config.yaml
n_layer: 9
n_head: 7
n_kv_head: 7
head_dim: 64
norm: "layernorm"
init_std_qkv: 0.0234
init_std_o: 0.0291
init_std_up: 0.0335
lr: 0.0164
lr_head: 0.0101
warmup_steps: 146
decay_shape: "linear"
batch_tokens: 262144
doc_mask: true
train_tokens: 1037000000
Each number is 500 + 25 x the weight over its row's rms, rounded and kept within 0 to 999. Layers, rows and columns count from 0. Numbers have three digits each. The size before them is the row's rms in percent of the matrix's.

# v: layer 4 attention value, 448x448, rms 0.0234, rows 436-447, columns 0-63
# o: layer 4 attention output (transposed), 448x448, rms 0.0291, rows 436-447, columns 0-63
# up: layer 4 MLP up, 1792x448, rms 0.0335, rows 0-87, columns 0-63
# down: layer 4 MLP down (transposed), 1792x448, rms 0.0335, rows 0-87, columns 0-63
v436 088:502501510507498564509500480481519495497541507507524493527503538472494475492492451527473545513454462520503501492471495529540443534508531495522503482518488475526510444523486473487509497530472544
o436 086:486503486486523424513469535492520484493453484473519563468542517488529493533508522531474473514516543466537520490471509484433506481506497520538482505489493507479508540529507515517523519476487479
v437 089:499496449502530478496507497495501443496469482481518454485496484495544486549501499507508553487538504490493514514501499521424527490505500527538505538530526447485505473493501525490527497498535529
o437 083:475526514497500526488501458487505537539525487511450521542475490487479501418484524498484512481471495482472511492491478485501488530495505508514493500494456518499517532546484491472455485478471516
v438 094:523429458488480509487476494537482498538484505485556471497504528484487507502519485473438507522518452500532542466511510500570442505507467495487471495494487490546510496499491472456488499482466515
o438 090:469545512464532497517493531511508509476515535510475528482518491523534482486501530548550500481495548464498471531488483522464512524519496531513522516513538519485463466499496492492478504514515485
v439 089:507497492476471452564487460468494461488483489490566484538499495487479505491533479515518536498481490495473514565509563490469527458521477507497501517529486519514512533454471478481513466505500505
o439 083:538497537501550506523489494533504523517532478516436487463466474555531477500448506479504473480475517490544489442477478513504448544469503490546499524496500468514478511559534509513520529444462525
v440 089:537460546522532506484539532487543522433521500545544494479505468506536507500470454440526527508490494483507522559476517504499504462554484527522476467454537516471502529462476469518477453537498482
o440 088:515530436489445477499487506475451491528501475426464533517454501478488507500477553491498505491507492506524515438503508488520482528479521507496498531525474504531563481505501520513501543479500505
v441 088:465503484459522534470522507487471532544514520493494467511531526493492525497480558482544525479527506527495544499488508469461488479488508512513526524541528505493503495464488502506490519516539523
o441 081:516531485550460497505534499499508464456448541481529564454527504515513472469521452466464492535468496503470464508489514519518535521507493482453496454450471525516505507528520527494518504481467474
v442 090:478543488465491472479454497492528512512501513483541520539467479475522499493507495489484506504479479487481522470443495519455461499492540466499526537540497486518516517510524529527500515509559493
o442 087:497469496541499482550482467471495453536493478514461452519499544521481475488486497502513520494530522506500513554514526467513503511487517498480471512512489500548455525452471492456483491488485522
v443 087:533481492514465494499481545525467466462476456507499520499521525517524529489514514512530475480479529533511492517504479477517472499503482482498462504500499515468498466537522509542515496530525502
o443 086:462517491522504491484513471471499516549503504476492495553475462486470485512485523516479501506503473468499516477525482529461518495499519495469498491526483514525491528498457523443496507458470475
v444 096:546442467495460515505479533461521469475472441547497465473472449494530499505535482547471507493504507522509497508469462470496487458526519490512504458462462518476489531470429547465537507526525493
o444 087:496508532510495503504506498502461582532524515493514554480495511462487476470516485471519449478490442483474514483504510476497487523471522522487522517499549491530500510514566476525498512509481490
v445 094:442494532465463516475496479466458473494498558516493502471525485473454515499515521526514533505502500481508504518510524476499526447520488514473495537496502510522505462491483513503494541488507492
o445 092:523505457490551523473531488504465535545487513505512505492472515528522508503508497511495487462511552504512504502432490556488521542510433463489503444522482520457517530550496497484502476504504473
v446 092:518507489517486488496484512501506505547483494482492502536527498506501507507536537484510495503577462488532503477506515546492489537480497496510463508505453542524515470498501494517548469480477533
o446 084:529510509523541527472527487494513513518509501499454508481548513528481484501481472532483518532469503500481484570531500483495514490516537544515524492445510500475480508491486510495446535499529463
v447 094:486484507520537522525533498518546492536517558476438502498506448532481468501504474460516549489511478511514497480521505519500521484478518487501550516460485483494510504508461484518520484502556479
o447 087:524530496479482478472495526500472491474519522562521501506444553524533485547532506511459495483487512483480484535489500493487527464508465520516447470537525530528459501526509506496489499527475508
up0 104:493527506518507493464492493520503461517447501457461510554440534484533441507507478493476544507513521507475500490499523515552503485479524425459505476465548510508518527497512502501480514483480499
down0 108:475471499475446485532528485462487528459487504509499459506532482509517497465479521462509477532505483452507518512552551504481465500525463540504498491446480496488446457526499526520490531507496508
up1 096:502513474515467514506498535502512517499512490493507495481454478469496527529550527547485508449502533502507524529550484476518451493491487471496505499548467513511502504500524519498479504510474484
down1 091:502484495483504484468548478511477502482501511521502534549520521521494465494461485457524487505512471507464489503501522501452499548492510495499504456489528479510527526496478508488511506478522507
up2 091:515491476531511480501496505493500531524476506511491517503552495511536548553533498500511474511519479527486463534517497510530504480501522485518492455525504498533537512493526507531502547495475486
down2 087:494482485484520497522496507516469486475520496493507509498468470482471447440486497469481525477480528477503528466468504451523493526485491503470500525480528487481479518505477512510511487498526495
up3 106:482508494477514493491557503474507492494493529505445508530442499471508488466510570525523478536501512510476489494550492545540524510480486460476466524497510490469500485531507481486509480538513472
down3 102:450503491509490525491450500526506520510555490471491525472537508542501484478505475489520498444497529506496508470467522525496484490518509503496522485501535512546479457449437514525512552510517516
up4 140:516505473541500475490509510477530523519487527532452480494476462519518529546517525542465518510498454507471486474470531497523467488446541446509564489485509527507471493468501503518495510485526444
down4 137:492485496453518511510550498503514511491533515510518493509504522513504517491492486510453454480509522504516512506500549501462468539456524505514495499500550551505525472531480506460496470516478481
up5 064:444493483503484559494532485483535501446482553544504516536536492481447506477440504474510486472518505478492454486501496495533534513491491536522489506487484468520515487538470488494491482501533467
down5 069:524492511477526476530471480478459493557511471453479455486525507531531520499542478526496520500488519513498526476488509480451482476542489446462524492500504526466491490450530509499525523524473506
up6 099:483496518513519471463547526494488482482506493473471531507487492491527513505486473510461547521517510503457463466450507489509464488508510478514505464499528425525485484494516478483487487495537535
down6 094:479550479498459537520479483498512488519503538489519482518507513505512483491508534490537449505490477524514532495491499493522551526502474516496487558473459547445519529510496487514494502523467467
up7 110:487500505471521451487507508492498501506490480466468475483473515491576519478462493495461491431491559556532506516561477501486514510490509528527474490496509526462500463507475508473509484474530531
down7 106:527502507501494523502486530520477487487513525509507510478512484487457498510514524468530531556511464427503457529444530494540475466510507507522512515494500458530521503495490519517465499488461453
up8 088:501527490534478475482489490512498487490547484500500536556519470523494483525534528431504526448514517509532487461530547467512525509509536507454490458484522468515531511517539488512495497501519485
down8 096:489501532465534500515458504510503502502455482474517462459483536478521513476465474523550485581497494476482504528454486512478476484514476484529508527523465501493494490524448535505490489509476496
up9 098:510492490492499494486487518480464471494503489477501511537494520508530544502442483526511502474553521532515494490452505483510469534516471510522449476533510484475505494597537484487500538498498510
down9 095:509524496495515513502498508506518563503506503532495481508501473488480469480573495476488517502498481509498508525527539474518501480478525510485522524470532508485491533436451518504468464529538532
up10 079:483468506486508492505508452555500512479474455493534519460508484488536503435493528525472509486451469453483483470481492503480442466490521469469462519512509507489534513495486474551517487429503494
down10 074:491545491507522517519496568459478524497516525486466474544489502504481493551486480471531486517557525539520493516526509519520516547525524526531478518485495517506491493506497551442497513536510523
up11 101:503497505500532473469501499543499536483466478518485452513494534483519460495467531496466509486474500533483507483509494536508469530464530532514447486513508483484542496501481479454484481513491547
down11 098:483444472494475526494511549453482492496530516498527509469495523505502539512520465532522502505524520473533487515501519506484520451518466441498564506500514540512466494526483531548527504504514462
up12 103:459537535517486489464496484489505475539524495504466470542513551508500468454499471501482534497484455487449482489485546534481446518515443516478483530518500538476516461477480508523488502511483480
down12 102:515459470476508528539523498530501495457480536497529522462476458508470539575489540502514513503520551468521536495504437452555516505482531486495502480468507481550513556517488479503495525495538510
up13 113:500494513514513462513494499494493507430501478500498471511494570511500522486501479515552492500509510438510508497462484564469498483462532527484466524479492508439450471523503496548517477473526488
down13 116:486497483484474544544514528559470447511498506508549538495482478455520479515499520508484533492454492525491498468508532517564514477553504479502522479516505479527496509511510488483509496492514532
up14 107:474527506486494463508495458500544473537505507523478495519483492509478500519498515512495508481536480531464475464484478485474482554483486510525487511555511519529505461526513496522496488449533491
down14 105:499449464515524544503520509517465498465514475473480461478491526491509484494489463493492460533508489511513523501477514489512550488490460466484472493452495509468530565470472477508506526542444492
up15 090:510525501507547482477495507533452524490521480507524495485514498502486467524519457470520538495487491504547485476508478496514541496487489510514492497483551512445549519507516464519521499486488492
down15 077:469491491519480498521510508448555461507460517477484507496482510482509500446471571513501510530468475499474543489484515513485453510537517512466487497516482491550487468489484561494474524491534512
up16 093:480466456510468516477513475514526538525544506508490548509522485479520490524502499499521472514517548472505543502527557487503506501473507503509491470480516519521478521502502507470485516506495472
down16 104:523519494508527488518467516535486470460439502469480492480503492537498524501445524504470551504466473497499462488487460513523503475507506498521478533524511456504487490496489508550564482512486507
up17 112:507555493524465521503495470470511502489530555496519523523493496495491490516493468503476492502514503500547456479492494476497444502458510506509484465477491498482532508501457484439457531494494474
down17 108:496473513510501516533522520502491492541474497523498443475493490508520516508486533497498507504497518474470494527500529514512530486496460494462538494527449519528494480521560476532520494490507499
up18 105:452453517470507536532489533500540528534524452484477501492482491491495466489505526528522538513465483496491495453524482482500537533459536487461504531499523501470481496499505488491491466469465506
down18 110:530549476491486482495521456460482485499542512485524476497461522531490549492479486507516481481521539488480472549503503516548477496510481563535481496545516476519526518469480490520491532545518497
up19 097:495448513537544473470534511474493504483454507468481516491504533501530473455498524521536537506480512534526528476496510528488494497486508519474503491492575484489517510469514464493473535498533483
down19 098:497530469476483519492483488517501499507496497520507471523463470485491496560469470490442464505501502508431476510493499471556528494516510491502488490527417509531496482507517503495483480499466501
up20 110:481488496515517479483486458564527521457494492488532537500505509542482521486503559526567530473517551472480511522479534512462516503474484527502476514529520531530557522467502467502495484528515524
down20 109:491541513465470529484503505473494501568539453476470531515524526495518493467461484513459438496495479500505513462530493490482525522513496489516497463498490510514488485509533508502499484509510475
up21 103:507496480530471536475511526544487525466510506487471469516433510506493522505539497510506507506499502490529492514465518502512497467482517532537509449491480533507464498471510445516469502499528551
down21 101:503513535498503479496511480489496511519479515522508498507537502499517497503455483488494507464508490526495540497539506516475500515507491500497507507513529459499483484508494539459516510479526453
up22 112:514508462510483527493497462499504478512496497493520508497498513497497499497470504526511485479492528506535539449514460519499522504491491530479515515539553503507545491492497487508471500495533490
down22 115:486465525489515510492507466518486542475515515519486531511504492478516492516484532471486543450442527550520494499542513472521471501482485530473486515530465487575446468543507506504488548487492486
up23 096:508457508526543528534487499472477541523529461459446570502457491506484482514474553500490540514429516507513528514468490482541481503548473486541485483508501465511532484506509500487487515518461516
down23 094:496541494488484480439547497517505442459486536569533426495509536479494513513526442507518470481554518488466500508550513511474487516474509496453537494494493560496495518496441510494527504490514482
up24 093:470487504497483514496553515510549547513565561513499529523499531513492515479494496462557464486490484473503503509484480541472541526505509483478495480465481506485524511490487460523458460504518457
down24 093:521484500496511485496473484507465475511449473487461458473470473490521490505494536497481517499500511538483490491522498467520453515497511462482501496519495469541479508478502520516511497477489533
up25 106:511495511512536474501505486517492499500565495497484532515506530505564466479483491505525490437514469466476497453488508507526497503477485449495488469532507458459539430514492496447482516537513501
down25 107:487516516474492535470463531478490525517468530499498445510527494544487507503511512488504524553455520505525481494548491491496500507488515517507488499470515521488499520507525458472484482490474496
up26 114:495527547477501492501451522466496465498522559488516479464515536511521523547478522516539487541522498528467522513472472508473425572507452461502508480520480441499481517469524537493503493503507488
down26 113:510517489474522470538518497533540512498467482527466517506487472493488484508456515498487496490477494509541497481547546499527537440502522520499494537510537502507524471464537496523506494502473471
up27 094:512508497508485494472484463493527500516486474504518459519477512523463543472512556466501490481491517479548517508515524488496504501481517553484500526521498493512513511447452517505527461435494521
down27 099:497487495496543487487531539493493478471501533491492520471548483501545478530468461493527534570531504490503502497501476503467478497494487445500497475487510504502468520520538489506475504488494478
up28 092:458515554495504513574538498505516479504483464521523482511499498526485525507494464473512481471511501518490524450468491473491501496492507487503527507461493482496501459490487543484525523560531501
down28 086:479475443489471497433458504506458501504504550491508519508512498514504494478484535510478512524476482477512489550529515513512475515456501524527447505571496475492477514518494457509496497476485494
up29 097:527477490531512528500496511469531467477493529468527485525509535485468482515502548483505481490516475450491529518474500506440465485464483501495479514483504495473492501454497487534443457514515466
down29 094:437522516494495488467487524515466528550480521529437523498500503526511500477464432508507496524457493503490485499540534522549510494531469495505523504493483498508479522526479493454580502508507524
up30 125:498470508509545486490513518527506491514507470469462498492481497526423505481507516500516492485504492514473512514522498532548459497515468498473478549550540500470501514505488468472502485509495525
down30 119:504498536510490495491512488480527490514532518511554483528526499497551502502472508510489496511481493478507458489489500465462529502451517496473496479482461504559482521530520501526519523508503498
up31 099:508509496518517504489484508514526556497507513469424506488484488493493512498524485524500551531479509495505514506499485502501474501485525478514478466507453509513458494522510464520491436526485471
down31 102:513508507507506523490534489518486495498524469524559542540500489500518461514506492490501471501516495530513498501501527519512502519508440480453509539530542476509527527484470487497521509470515516
up32 095:518497487477498496496455431538539487550491505510472476499484485489474474507513478483478502496473494527536466487539499431502462496489488475528503511531518551500503496503539490457520510478531495
down32 088:490512497530480523515520525483454502497516489494526512513495508525508489518463511515527511509534493501461509557474515547516516497527553490445499518506491466484525480507468512516469474508432503
up33 092:517483479504500464459499519518484481445526501525533474500509499502486512499488514473475507479489491473502459485475490522480507523513495493547509532463445487523482473502497513502480498506498509
down33 091:471536503501535518527487486467526486549478450464490507470481501488541495500479475506529469523513478489499545524520513498504476492491498512464482482503549497499523528477518529464505493503478488
up34 112:504514494491559511518486488487484503513505517453484487500437530461541498484526487541496528493556537519456523535466465499512500499526502521498469478523499516460504510527496488491461452501508526
down34 119:470561509497487492512475528534461469483499499551523512497508502494505496503501511493508508518515477528500479456543536532518490479488495499495485546504488532507492490505491526504497531529487417
up35 102:441529475479471501474515519467552501505532483537461497489483496548479510516500479482467482510505481502532512501509514469468486533507503479468497500543501482533534490530498512493517550526446515
down35 096:514461496546499438511495472537467489502438472511540549513507506450501494464499483547493531495503511530464463488466501542512499476498518467521512531467471507499458509467503476509508432497531482
up36 104:549464469528494505446465521483471511524528560483480502495475562483495482530519507481540511539491472465527519485487487514450483517481496513506506505485498513495471490455519530482500512499489475
down36 108:485512508483472504533525467519525485497499488540534500498503460481456526504451504526459510426509541558474478550504504444530518459499491471473520494489462507500542496535458480505487483498476510
up37 069:502482497472515515475455463467501517511485493501462511535503477503492493503471507480508475530544511528566529515530489513521519536458509553561494482506504489499471473538501478506513514495501479
down37 063:537510520519469456510505511510482508521540517486521464492480556474503501495511472495504506465485490476472489492460516525475494470534493469469493501526504517495532559450532505488485466505518490
up38 096:505508509504478475471492495507546513453518476510516492507521485480506543517502463541534463498495542485530495498498528544461492476504504492489503497482509486494504489482508501517518472505435491
down38 103:530507454516494495489508501474502514506483504476479527503450520490475499484493493503497491513474455511519510515530488471484486522489514512534469496518471513471476527512460458471463459502582506
up39 092:535492453452505525485513468516481481511471478525477527518512462486504473486517495506546489507511485520481500506462456492526524474526507487466475538523533499448490506504531456514471491476507520
down39 098:511541526547513504488485545500525535486554504469479466499478567483498505491514530481462533488462494477520493523518514496485446537504508529539539461477484519539505519488463552488534499550515476
up40 096:531486495528502499502509561499494468471507502474508547516482537554468501542501532519553481538503466517498492507487506545545499453542507486475457536471511503521497539448466486454484476509520554
down40 091:459486474485468535505484451517451501511499496546477509512497497421541483468500478490432539490486533526518549484535479479464523538459499464492569492515525492470478530553506514540486540510466484
up41 096:484494498505466525456522476478530514485536497470481498516510559523531450460513475455509490498460514510504498533517521462493513489538528465464475501515513473441487483483467500515480502508512488
down41 103:525523464490533493535500501505465482482490512560505479452474456481455527522521520535474505500524503496523504461476489500490495517485479523518503503476474538547492493571525499453503523521494504
up42 100:528471484485484518465522505490476491484515476486532495491465512514459551517506507488510483473565509465509491502504511506507495482483484505513470496553463531507540482499471481481492483501506520
down42 090:486518487489508500508443490516536531516513491483470505472513469474526455485517483494514502491503502525511473521484517536492500477521541478501545491432515455503458513516483513508503537471503512
up43 131:521507495500482466469500518480524537478508483501512502490510505507491474479471516493527536531483477475451473520486497512495514497475472482458513497497483476511497547523516518478514483505476526
down43 138:514512504528494470519496537492485509505485518518535467493452491518503504489522514477500503500489472527486519508518525546495537490491454509491505491468472524495450509478508518492518447511460519
up44 068:517485529489463518492520505510485485531487460512506527508545498497497498559507507491544519492526492470518546513491495478538500454524479463516524529519496491488450500473509493501475509526473509
down44 058:453535474528541484493484453506522548460511562464536460481492527495467518474506483504481505504500524483492469492515536506510495495511478552488480462479483563510528475538510534513534473489507510
up45 101:518512498489480543477452472565470508489520466484460538474503488520521443546465538511500456470515525507493487525507543541492531496508505483507497456493539538506514481543490540483483493542497443
down45 105:505464510504502463532536513455515486502487512490544504526522461461474568491494509535467521538481503517463464481540458467470496492510507481505493502497483485484494526487477492534503488475470538
up46 098:506492468475466545573517494475484508508524529517526506502488513535520514523461478475532475488494515530458509508480473503559530474438525483486510518496517499461502446497487521519503527517537484
down46 096:543530521526498472439487501512510483485474489496487483486500487502482457475539500539499502515534499473527492488496515509459481504549477483539474502504477486526534530490529466489494492502463483
up47 100:513518546526533548529465505448538497516477505507457480475474488537478515501504452551525472481520500528481497491545510548530485520523489491500496547507505499522461484536473518488485477472488490
down47 094:499484451471488456520536525554478495502518527537517496539540486463497497512494551458485537527495508495519507479443499464474503479483507502494525504498502514494535515475509499517518536519482520
up48 098:523541502505466483472494485520500523495473497527475507506523481520496526508478445489538501478469495494542456505487468515490529448513481455511497483481495445482509479491501501486515493516526476
down48 093:467487481496529544553514478478489501468500479499519488477454485480510469504491535510467496517552501506465540487509516460492490506442477526463529501525534556503501494524487497520498479500462475
up49 097:507516518500478470475568501531512471489525526521512466480496518494503539502528454462520517520537489471483483501504503488514448504525505510484519510471497473514481515567515475515515486485512471
down49 090:471480467471505540556440490467502517525521488505498534524515460504503460459476554499501499508473499507507498475520517527479532514505513510471472515528493532484528500427513528491494516514472511
up50 104:469524493479475533553508491478510472448520484562459461505424525475506520518446498490501490477504451525530448463455498500518515510483490505528530511496488512497553468482504463477481534518554500
down50 104:544512511532499484476488536502507538485501562498500554487496481508488485488516497495496524474498577519446540484534503483481476532509530445518505541482511485521448496521502505500503499489469556
up51 102:498525491471498515515533487531491482495513445489451470487514530513516520498445476496473501516496527524465520529495520494465504491509517506498473488517463510471503507486509507508533479542438479
down51 095:470513510542494504497485500482514529512492557520510525509510490489494459499526522512534505538511506455562511504539486519510484506506494515510510475487515482532496522555510477496480517448512531
up52 099:504497510472507523493525485502493484475432485512454462506503494498512486503533471469535503478453505476508442476500498509524453517489463476480501476529494499482535452498503493483475511509453494
down52 093:511512494534477463464474521479505506511559528474559524507514471501505532518485558545492513488537502503525539529493489517466526479528532502531485501513492455532481541503483491501526485489530502
up53 098:491458530460470475480529480502472464507521524497538480473474503512510522537501551434520512511497526492506498502450544496509487510514505514508512531506478520509539541534490464516486484490480501
down53 101:511553478506537493504472535543517524504524471483481543547522500460465514516477442532522474471499498496526522483550458484515520512479484474490495472522515494479499475499512512459501547498531490
up54 095:487447465518497514525529528470510503511515483539507501502470477476514499492488513455475495458487490501473495454472491533510515507478544534521464498488516507492522493514512497518478478506493493
down54 102:511516530522513518498480478505490521529529504461521469524498535530492526504510523532545509485465524472506508492514520444538502492496501497458523481489526486482512499502449524476527511520463507
up55 058:465488480490505487493449503478471499529538485468526486474501539473500555491513504527474477481494557504527481526536520497521488487459506475477445498491510504504494515505504469543505477523526472
down55 065:467489515516487519505513454496503496495485499519504528545471443526493449521493507457558519492492460534480477492497499465483516499523519505497507516524505514517447497486477512469478524493459531
up56 108:490522486505476451499539487519505523532537486448468545517475457528505470520528538464521540481471502522475500471493527516533492546477520479499500478526546497506503526499476493525499486467515535
down56 102:488459502483489517491470504454518513441488521536510424471468519487493488522490426469466463512524486471544511499510478493492478483475515500528485517496490476497487494538526533487486515528443485
up57 098:477513511489533483516486511507448510493515517473506505507501553508481507485489544487505559498495517480587472492497493469507479433457486454479507496504499510450521537546480511511467535511538498
down57 098:502472523529471509460493497536522490516492485510479473455513471492506522531479485520522482479514519535431545463519469495534483531518483521532471487499541537539492452475532485484574479500465469
up58 099:463488518488511523481489502456509515528497567498457481529500485518520474497478512520476508511480482508535539495485532545502457494473541526481514482501523529477509551476456445496505492493528508
down58 102:539537476515453436510506511539519514475490459441523504479436496523492522492486464464515482499525525500463515510505495483535533485518465500517490511523481506510486469515497523483498525525489469
up59 100:548483503498542495491528514515490491487524500475505424463487501459497494541509485528485478482506458496488502494497497525450496494479448510535519508497485514480509506514488484470526518508519512
down59 105:489487457487457536484445508510493506486515521504532548487544519560499467501486487481530490505478495513523489499508463461535479522499511510519482468512503497482529472474521503566503493488453484
up60 094:514524484524487467489531503484490503542499486500509522518539512507502490527506472531514487506480490465466503498507477504492513494528512502506500515481473524506531520500470492522471510481533502
down60 093:473470509486495491491510506513497508460506504523499476503454489502495517471472519501483500484526491556503509521513535519505511508509519477503516520518515493495485492493491482454541478514471475
up61 115:536464476480482484468521501524544518479507501524530502463537491496500528469502497466491526540508505525522465491516497472482495504493446486488542502478494507494474518482500525481505503509483475
down61 113:500532522502455521518450485456468491473500487454494489509473477515465515562488468517522497469501475467468484522524509482522487460528503516481489513499507463465543525542448502504467476495483536
up62 102:548537511473453475493492520503508496489528518518450502505467487556498533523467499528481472514489525488532511506498532453481482492482510492511489482529521511503503511476500506482529498472524520
down62 097:466492471534509489553468495488470503504519487506518468467504527443502496452539489482550567487485523521450478483539467505502483529479510489486516490473470472524521483524520517517490496506505473
up63 096:491524490470483484487541521495498481502491482483472531484483521542517514507495526482473506522530503519492521519499550457489483498483534472514495516491540517490495525521470480545497420513473497
down63 089:503522490527547493525461461529488539502505514485514452530542453469491489499511503531532519490455499494486469492498458535482512508517505530475515511539461515506517503452521517474509540529543522
up64 115:559488516528479467482481537475544545520465493486469462496496510518512497556520489498481484532475506526515515482492565518461483484498515480508514525469549508515487503489499512495509472498525480
down64 119:467501471522509492539550455478490492483515480503461512482495475520512539487490516544458518459542526494476526525509481506536535500499531474482461468510507499482541483484470487481478518539466497
up65 101:496506513498495510491508485493465491495496481516501497523507516511475556515496508511557443476474502516496491488518485530509510449504489465476517513492481501490508516508492492477473486531487528
down65 097:498482498501506489521491529529524487496513493488502504448504505527527450507463513499449533524504531541496513498483537488442497547488544526528470466494536505534522456478503512513554502463478475
up66 097:523458526520503479496468466510536550524478480476473505518525497484482501484459539506477490451496503498522516529507520533518520503508470487520489487513520489458489526516489496506546487524507490
down66 092:462515482469458528501536525506470472498495502515510482450468519515480518543481486472513488526461513484508479489501454458486475503480507518495484521493495527531490509496500506475446502470474471
up67 088:445474508487489519450512495549501539510494502489491474497539483491547516474496484516491499487493463520501494501501490524479498516506433495474494523501469492517473536494502515440497510458525463
down67 077:533541502481495485555501484443506491501522486506523518489487513535496481552495511509493506482495545496520494505483496467511471477506528536536522497514538495521549499518492516557480514535496541
up68 101:494526523496533472517509483514512502514508486520521531493486545489546485490526520539510484501474504459477490486524583503534480477460532504501514489494538502476505472484475506498482515501544518
down68 101:487507499497489522501495490507473495500477502474455478506517475493462507535415481476515511486529492536517534517514443489469517526542462509462477485526492470483489520522536466491492449526464459
up69 098:507496527477492452463521483496489457519512480543524505539499483488501498536509479470537506510535484505514516455460515474526495490511517489475479483506496523507503509487557517521508453537479496
down69 105:496505463522498477474503511524445471472534509460515517454471496515493510469502501519468497519496505519504561544477479504480504511455448520511512501510476496523508508511488493505509539474528507
up70 112:512465498511540484483487451518491511518457486521472501504487483445472485494491510527499518529514532517466542505505499502505496510489500510507535505495553488539466560474487497477475476519534493
down70 128:520487499512531492534540541494522536498498490528492533508543520488489490499556469497494466497564489519500485475503502512540504533490496497490534492549527499502505539500492500470500506525491535
up71 095:530498433548501473459473499488515547554476494527503516520540526516483505526484530493506505501479498518491491483515505549515510496500469522503506500486508492510527510490527477457499495504519481
down71 097:496511522439503520513533523553500455453575516447484491471483484491506534447532470484449467493459499477513502479515510439478478508524506502506499483480492502488517496468453522517483497517481526
up72 102:505533542483474504501517509507534486486537509516503466497508507486544475551480522521502542526482524491504495468493528482509507484502482479513495447524505495500527512436494502497479485469522437
down72 102:510478483526519498529492502455516512510437469489497504508497493515491519492491455479495482485495500500486482508506473496479504513458498517542484535519503502508503484526502484482472474513471561
up73 102:540526566478454518537523507498542508483531522497481476504536473513440449471527498522525544526470555530496495523452537498508512531500485501458500501472520476468521425469500490524567510518509467
down73 098:447494449526506510457519496514471494496444506527490523543478525491558502497476480496520491504475450491488510480542481525509489503469507517512527522558507495504484565545473534518451504497492531
up74 110:536471514476465495458506477510470512475498451457514503523503489474491490499488507480495507517511535464516479514529482515479478530534470487516508508575513500531534473463516534500515492524488474
down74 104:461532472540538448484499491502539490496527507535458463502453516545479467456494522510461515493482479512512511442490543493472499484485506518534480508487517527473467482524464493493474519521525511
up75 090:468490482506534496525482508465475497510492521492502483476545522533516506486487472533501487479498462474499530500509520452521506479477494482514516509487477491471508483459531508505488525504467506
down75 080:509500494482484480502509524567505495496516502497459506520472475473458481491491514458484475505494486494508474487504489535481501507506487500493471490488525483529501512548461511491498488490517526
up76 089:488536503470497502514506478503463540525477509491460530491518485465526472496506469489499502541510477512459456445505474509493510504524512508549514506489503511476576487483492503497479550492507507
down76 080:501474483512505519508512522502536455480523498537540464516503504496495533483489505531517515461472511485557542538491525483515500535467493522476477487537501495521465506531504525490512463516499515
up77 094:508476467475518553536548527499500507473549478502515474500485481529489456485503441471462464521497479539502520513501502500470514483519471532515487470460446507501545499520518502490511502528493455
down77 086:485544515540478490498445481469474499509503544478465493487513514491506562512524516535541531490496496459495469519479492474525486537482493468506501554533539508476447482479473483480500488476499551
up78 096:471492456537502505493526518501503518494510441516467496485459490491511486496499454491480493502489529525499503493529500487507495437482505505538504503482493560509448495470480497514465470517480526
down78 095:501505527478530464503459519511498475503472525477504483531526508478481518509515522516510521509482496513494521517477503524512501522537493500471484512531479467536548513500511513477510526504519459
up79 091:487514493491497532484524523512483442482525548449503487465496527497465478512485516512517515574484517457492489504518494513479500484528495520521530532463492519485481521512495495558529531522505515
down79 110:528527491495517473491519465478516538496523461561512513498523478486495500509525502495507496416543521518485515515489494487551487533471502500465500503528544483512522477503504500451474478483533480
up80 089:510454482466488515490491512477481449483540555542508450505508546526478505516558506497492511470515500528509491470498526452476502492507502540522507440509517504452487512555526508456501490487475547
down80 105:495552482515513500472520493519537496528466443478474495466529474475499512473455517482540531513507532491508489540485503510496485493462495428520486507469507498517489478447513468530484485483518458
up81 111:520480497511544496454460508517525536509475542527544519490501443549522510518509488487499484473530536478552485498462503502504461470535520500496480486521512483548495551456512474521525484539452511
down81 102:458536468498471498548532496525500489483531465461414457487500534472476534489504506534497512482460479509475488478524494465463498521508485490514485530471496513445512442522456493474489522449537477
up82 113:480530547511517507497517546459530493515532463501474495488480515487485520437479538481530541511502505503451493503503497469532508540528510511487555463526502501490490478526514481500497510479475501
down82 120:483473474459502413505480478518495499514509505475494503508506509498495488530530491484492515430499506523554512492477511511481511482522484513443442529529526444490500528495481502493491481476526479
up83 106:518488491524530474523501458510475505529549540512472513510533479540518490519488535515476489554456479464519505486478530506516509499513483554469525504450463475464480554463453482476486458486498462
down83 109:506454496471511520461498520492495499501436503537522482513452473483495513545502471486544509489536480496495471525475438510526518529527521465483525524539518539521490537501532487508498560503490543
up84 106:532526528473485530479527502476495479492506526503499481471476541474534474505486473524508540525540520512521506484512495503487511446491480555529472524480547480477487489489467500502487484481505482
down84 109:503467500520520475477466492492463495516524502513503491496493477533500481534512523503501502497493497486490501505530473486527492549452505475486518457540491491522474522445504496482531498502523508
up85 085:511475504512499445454512501506460493454504484458482520471480489489495529500503497505580498482490518492514534484527509491479482487474470485543477541523481493490511485483472472434465453475508509
down85 076:466532479472501511549512496487498506567483483528497489486502474475505454517489504512459498494536500492494452515481493535545503503493499487464486438509528497497515497500508515533525547514498490
up86 099:504495449501495480484516500529523503480534550494481547508465505510530543530493523515517488506495498498480505452512494510456493472511422471474509539501475495512534552476490494552502543483494502
down86 094:519485557530485522511451476487484528481498490506547457536549482496454466458518503474473487515500506531504526538501518470526502502499569533469517467482497483467480461517519505475489481534478493
up87 095:513467481508510497524516528519502486487521512542502469471507504523518519553503563501467465502527536482482563495490502471499472492489516474567507496502506505539528529497468471470506492488480496
down87 092:472526505496503507488487480512477504514497476471504514511516507503470465461486455464527520495485507539512499524497535529489519485505486502447508483488503510436474482480521509514471470521503493